config.yaml
n_layer: 16
d_model: 160
n_kv_head: 1
vocab_size: 4118
norm_place: "pre"
rope_base: 1290.0
attn_scale: 0.125
parallel_block: false
extras: ["capped logits"]
init_std_down: 0.00834
beta1: 0.95
beta2: 0.95
weight_decay: 0.024
schedule: "wsd"
steps: 6397
Each number is 200 + 30 x the weight over its row's rms, rounded and kept within 0 to 999. Layers, rows and columns count from 0. The size before them is the row's rms in percent of the matrix's.

# layer 12 MLP up, 640x160, rms 0.221, rows 324-343, columns 0-159
096,200,199,185,186,301,215,205,175,217,180,186,229,138,187,165,248,208,263,256,220,174,215,164,223,242,230,180,195,198,194,190,221,197,157,222,203,231,160,182,158,209,214,193,256,188,228,214,198,183,260,249,210,209,161,230,175,124,188,259,228,152,165,199,160,178,151,250,157,170,237,221,194,198,222,208,162,232,231,187,211,216,233,198,237,227,239,225,174,217,218,133,201,172,229,137,136,200,188,186,225,197,227,205,214,214,146,193,195,223,221,221,166,215,215,174,199,175,184,133,184,205,235,240,206,210,208,157,220,240,206,214,171,170,206,186,171,191,196,176,145,204,207,168,223,225,243,181,228,225,234,195,186,189,209,235,199,202,178,187,211
100,164,269,203,196,247,186,240,216,230,181,226,161,195,173,230,196,162,216,176,229,240,155,166,202,247,230,151,116,134,198,159,233,213,176,193,223,147,220,191,159,192,199,155,213,208,241,156,187,226,204,182,209,209,189,181,173,236,197,213,212,209,259,242,215,214,245,189,180,179,163,198,167,156,200,219,189,186,196,191,198,190,206,204,183,247,202,174,194,205,221,235,225,161,219,187,177,253,179,243,202,186,194,192,192,197,185,224,280,210,242,197,248,182,171,213,230,214,211,212,202,147,218,224,188,204,194,167,202,189,168,156,222,204,153,204,175,199,238,262,249,202,196,143,239,216,224,134,155,197,175,199,264,209,206,181,241,209,198,140,167
098,194,172,213,236,199,187,197,150,201,131,188,179,227,189,184,218,202,206,228,174,182,217,184,171,175,195,191,189,176,213,201,175,201,200,133,199,277,195,226,216,228,242,166,214,162,227,162,204,229,222,188,204,223,222,193,155,215,177,221,231,151,155,201,233,273,202,234,186,191,200,143,183,186,200,202,210,182,187,159,193,187,180,218,197,173,184,177,171,195,161,251,217,206,130,203,205,242,187,169,180,217,142,187,232,165,239,171,204,185,145,191,235,216,246,222,160,223,210,282,164,183,188,223,231,208,165,206,160,183,236,223,198,164,211,225,240,200,254,192,143,240,207,178,218,241,267,196,179,223,209,238,198,223,216,196,235,142,270,231,237
106,176,195,200,233,220,215,184,180,173,233,244,200,172,160,222,204,198,231,210,143,246,245,181,222,192,187,243,197,150,253,155,192,171,222,276,213,229,243,173,188,207,224,235,198,152,241,212,195,181,140,247,194,205,201,211,163,195,248,208,208,209,176,196,285,201,256,193,188,215,235,192,189,203,293,221,215,233,194,206,220,172,197,163,164,247,211,237,220,203,238,194,237,171,218,216,162,244,259,221,199,178,194,148,193,162,161,225,235,191,211,239,197,218,260,223,183,232,227,181,141,197,264,196,240,201,242,212,174,187,126,160,181,187,169,199,184,209,191,217,162,210,185,217,189,188,171,229,186,207,186,188,231,186,209,213,226,202,224,222,204
101,191,228,232,133,191,146,205,177,225,173,236,223,185,204,137,203,237,198,241,222,196,214,191,211,230,157,192,233,242,171,198,194,192,198,220,228,231,159,236,187,209,236,231,163,170,219,220,226,188,132,174,217,204,179,234,232,209,134,200,222,205,189,149,217,220,250,195,212,233,198,215,196,181,202,193,169,233,153,130,223,132,170,173,179,231,207,215,169,228,142,241,193,210,214,202,165,196,203,219,246,192,253,235,147,227,204,213,199,204,185,217,211,223,196,183,229,162,193,170,189,245,233,220,190,118,196,196,249,158,154,222,227,130,241,195,208,137,229,194,156,198,167,204,197,200,181,204,225,206,232,181,186,211,178,123,208,171,189,188,183
111,191,212,191,209,293,226,258,224,153,220,220,193,208,182,254,225,181,214,168,180,212,247,192,200,190,172,215,261,176,195,157,191,254,176,200,214,223,186,204,169,185,184,185,188,161,194,204,187,240,247,244,206,195,158,236,247,191,195,235,188,238,205,193,224,191,278,226,207,224,153,149,200,174,192,145,178,171,250,215,211,135,138,186,242,245,189,163,222,214,170,187,213,190,209,202,242,229,182,185,227,241,187,255,211,196,245,227,197,145,204,210,201,159,196,209,149,227,232,175,199,247,167,187,194,198,258,170,189,177,199,184,129,199,202,203,183,182,241,201,198,210,228,142,194,173,206,190,196,194,196,249,180,166,221,181,169,209,198,143,169
118,177,232,221,249,234,247,185,236,203,188,208,185,213,206,224,208,221,183,273,185,230,157,215,204,200,204,232,187,230,187,170,176,205,211,250,231,222,234,227,233,153,202,217,206,242,160,198,119,240,163,205,127,207,254,207,193,202,224,152,159,212,158,174,226,165,223,196,176,165,213,190,234,191,149,140,179,204,239,206,203,197,181,206,164,172,201,179,218,231,201,256,186,255,171,211,232,194,154,170,122,162,190,210,215,188,173,156,189,239,212,167,167,230,181,169,150,220,245,160,179,208,189,238,253,171,215,193,180,184,201,223,203,222,202,188,186,211,209,170,156,177,259,198,236,185,199,178,166,212,182,214,186,179,238,186,235,267,188,215,245
108,200,187,241,173,226,193,208,232,233,188,214,227,186,204,204,227,154,162,247,197,192,180,136,176,207,164,183,200,226,218,220,280,160,235,153,197,224,218,209,228,209,184,206,181,157,171,213,175,183,240,212,187,211,130,226,171,231,176,231,211,186,142,234,233,193,152,184,209,189,238,177,252,195,182,176,177,211,233,177,242,193,194,235,209,149,178,178,216,178,187,196,189,174,177,179,191,207,212,241,198,146,181,273,186,210,198,166,166,223,288,270,215,222,204,178,197,228,233,241,205,173,234,268,246,165,197,209,215,247,169,173,155,223,223,223,223,216,229,197,186,214,188,212,246,162,246,177,220,246,230,169,211,183,198,142,186,165,192,170,191
099,170,134,222,214,224,187,278,180,168,189,212,184,224,195,210,208,147,169,188,208,194,212,201,190,185,202,203,178,158,143,223,182,216,235,183,205,216,233,204,151,213,159,221,173,220,176,181,151,214,151,232,192,156,197,172,245,226,226,185,216,164,157,178,157,184,188,207,217,198,217,213,195,189,180,175,226,203,177,183,171,143,118,212,195,267,186,208,212,196,188,214,204,214,149,196,166,178,261,194,252,200,222,137,143,221,176,220,183,179,190,173,176,210,210,220,181,222,224,256,218,163,224,192,170,217,169,177,163,151,158,245,236,171,244,234,217,197,213,155,181,184,205,202,211,187,156,191,216,222,204,270,237,265,204,260,247,202,160,211,191
104,216,154,232,190,216,206,222,193,179,150,198,221,125,205,214,177,217,172,168,218,299,197,149,166,226,227,198,254,219,179,188,241,136,215,225,169,262,240,157,199,144,194,198,182,164,207,248,245,207,210,200,176,191,214,223,177,190,154,199,221,213,208,209,242,199,208,198,232,193,199,183,211,241,189,191,185,237,197,230,203,196,201,166,178,152,205,182,234,192,196,184,162,158,191,162,228,186,212,215,207,198,182,223,173,211,195,214,148,212,191,224,213,186,158,258,195,223,165,185,183,201,204,158,176,202,165,157,207,197,202,147,205,171,139,169,230,223,215,166,171,141,192,154,283,225,232,161,226,231,159,204,212,204,127,155,180,211,241,187,189
107,193,199,187,182,209,173,224,185,167,199,229,211,216,180,133,129,258,210,234,179,223,184,204,173,258,218,227,221,133,163,148,213,232,219,193,234,228,200,156,181,242,226,193,202,225,181,193,180,163,180,190,182,200,168,172,201,173,195,158,244,205,195,232,125,181,235,191,214,178,238,257,223,213,193,219,216,200,200,200,238,190,182,192,196,192,225,174,227,124,185,220,221,135,212,162,170,172,146,189,194,246,251,216,196,215,197,158,244,187,200,158,157,189,199,207,173,198,170,142,232,209,219,196,223,157,144,157,194,186,161,211,236,192,251,239,194,183,244,283,211,215,202,177,212,218,180,185,215,198,179,230,203,239,238,180,239,245,204,171,218
096,208,204,203,160,216,241,227,210,214,226,167,158,179,114,183,215,180,193,210,167,225,244,265,236,204,226,218,217,179,163,205,210,208,179,256,201,137,189,191,177,205,242,164,200,259,127,220,176,176,157,198,174,150,221,206,207,154,247,225,193,220,201,191,191,138,160,209,192,168,192,191,174,131,204,181,198,225,231,157,157,219,171,173,221,219,230,195,168,203,202,181,155,147,201,257,206,208,157,224,216,189,224,209,203,215,218,223,205,213,208,212,169,202,208,245,198,159,155,270,175,222,206,223,172,212,175,214,166,256,228,179,216,200,204,156,264,177,181,181,196,205,243,161,158,209,222,191,230,201,225,176,254,204,252,178,209,170,200,250,189
105,171,208,195,155,192,233,237,190,220,214,188,160,187,182,206,188,211,243,212,209,187,194,191,225,196,170,216,191,186,102,164,185,207,212,194,190,140,159,223,194,142,199,218,226,185,235,185,221,245,242,236,284,205,198,185,216,210,204,159,272,210,194,160,211,228,221,215,200,172,140,173,192,169,231,237,129,205,263,224,148,190,218,217,174,227,235,204,168,172,203,163,204,180,170,167,243,255,191,162,217,219,201,175,240,180,170,216,212,158,201,180,178,211,207,263,237,191,129,178,189,159,203,182,169,181,187,237,189,246,197,206,148,197,208,195,147,183,259,210,209,242,191,221,205,194,175,210,202,208,258,137,203,187,188,207,229,211,218,222,195
095,195,230,241,166,206,226,175,256,210,124,154,227,179,168,216,170,166,222,194,178,242,229,187,242,167,228,226,204,204,234,171,156,234,233,206,218,213,222,118,153,217,284,192,172,130,151,241,197,204,188,210,196,227,191,211,264,201,260,175,210,201,180,223,197,169,230,211,236,271,216,194,203,175,186,218,155,189,200,223,201,271,188,233,199,201,212,201,148,190,158,177,203,157,209,263,215,213,174,174,192,209,183,257,211,174,192,207,234,172,216,232,191,194,188,176,213,210,226,232,159,210,203,177,199,241,209,190,161,184,192,197,195,207,174,181,182,203,189,248,177,175,215,220,246,211,194,137,216,199,176,205,192,214,136,261,200,229,211,217,229
098,179,180,198,209,197,197,188,194,163,215,184,162,179,242,192,256,209,142,170,265,172,202,195,224,199,226,198,226,205,205,211,218,218,267,188,208,209,258,213,277,215,233,240,195,231,239,126,165,170,218,222,158,195,154,217,186,205,202,190,225,195,237,214,164,186,215,204,167,231,195,219,188,179,180,174,175,238,233,232,158,196,206,226,158,216,201,193,162,206,225,228,133,184,149,247,201,195,205,210,249,212,173,215,183,222,193,170,167,242,219,252,160,173,153,245,136,150,182,228,217,215,226,217,166,224,167,225,159,197,148,172,191,158,214,209,197,184,180,206,175,141,212,175,150,210,212,181,167,236,212,152,215,258,189,160,205,152,173,223,213
101,192,221,211,239,186,191,154,135,205,208,233,178,177,131,194,172,219,210,175,176,198,195,191,141,252,201,193,188,214,211,236,222,213,247,112,199,219,234,195,251,166,231,173,251,167,225,219,231,171,201,225,199,190,184,190,179,196,203,230,211,204,208,109,174,173,191,232,207,229,198,182,196,191,214,183,207,206,179,221,191,264,196,231,193,233,190,243,205,227,203,231,170,218,194,184,170,179,189,201,197,222,150,177,185,254,169,159,224,238,244,245,216,166,149,161,211,168,202,182,266,227,175,176,236,238,209,181,190,178,148,156,128,170,183,142,197,181,209,229,198,237,207,218,215,243,186,240,195,182,203,197,177,195,143,152,180,258,200,223,200
095,136,198,181,231,220,232,195,244,203,181,254,164,191,167,240,177,224,200,217,205,160,197,171,186,203,194,218,225,261,197,142,206,202,177,204,279,222,196,209,228,175,200,243,181,227,228,174,191,198,217,218,228,149,199,191,207,189,206,210,193,183,244,220,180,195,175,216,208,236,156,167,191,175,157,191,199,150,112,216,238,221,190,186,155,217,211,194,216,220,176,223,218,213,232,222,153,180,225,241,168,199,182,181,231,222,235,152,241,264,219,251,175,159,136,175,198,190,166,193,178,224,235,171,223,222,197,213,191,204,205,260,173,216,232,196,273,146,268,182,193,219,203,159,234,219,178,180,164,153,145,166,206,188,177,242,230,195,198,209,229
100,261,191,245,184,223,232,227,210,170,197,172,170,167,220,162,140,159,237,188,186,203,189,179,189,212,184,182,210,229,225,198,215,216,173,222,198,181,218,144,241,196,233,180,209,180,223,223,203,223,200,189,177,161,220,203,178,225,186,218,223,172,191,196,184,141,176,187,172,260,195,178,176,181,211,161,224,223,170,275,195,193,238,172,243,239,218,213,214,183,174,236,188,118,177,138,215,155,206,196,199,188,209,156,169,153,230,212,242,238,133,150,162,224,175,220,198,172,215,184,139,235,162,230,162,277,206,165,205,186,187,169,240,189,161,200,175,202,209,202,220,164,159,217,201,219,188,169,179,185,202,242,159,182,204,220,196,232,274,259,211
102,250,288,179,189,201,182,220,225,191,237,228,251,196,196,174,285,173,205,161,186,244,149,215,208,219,179,207,130,173,168,226,209,175,176,186,186,179,191,200,219,172,194,180,220,210,202,211,210,234,204,203,242,285,161,170,200,202,162,218,230,185,215,186,193,200,217,169,210,167,247,265,239,153,197,251,193,215,204,197,213,269,177,183,184,193,199,163,170,243,205,237,228,197,156,192,173,198,176,160,209,199,185,194,226,182,218,221,264,242,158,163,225,222,136,156,214,194,195,181,213,171,212,234,201,179,166,154,191,208,203,182,207,228,168,178,213,178,201,231,222,199,204,119,212,252,253,209,188,196,157,189,162,202,200,220,249,197,194,199,245
087,175,174,147,190,189,149,249,189,198,218,212,154,208,210,257,184,183,229,236,185,229,191,159,201,198,204,213,211,196,207,132,179,168,221,184,197,199,240,139,198,203,202,225,191,149,224,184,182,232,168,168,185,188,174,218,200,220,149,188,209,178,265,204,272,188,228,146,181,191,172,230,239,204,213,209,249,155,240,235,139,174,250,198,213,233,267,225,191,210,216,202,169,219,179,257,223,167,190,210,133,168,213,199,229,206,255,192,206,202,189,214,225,120,190,206,193,227,161,172,145,211,227,149,207,235,162,184,176,230,238,163,173,180,174,148,218,206,197,188,230,173,251,197,201,212,240,205,188,256,174,169,205,200,214,244,220,186,195,211,215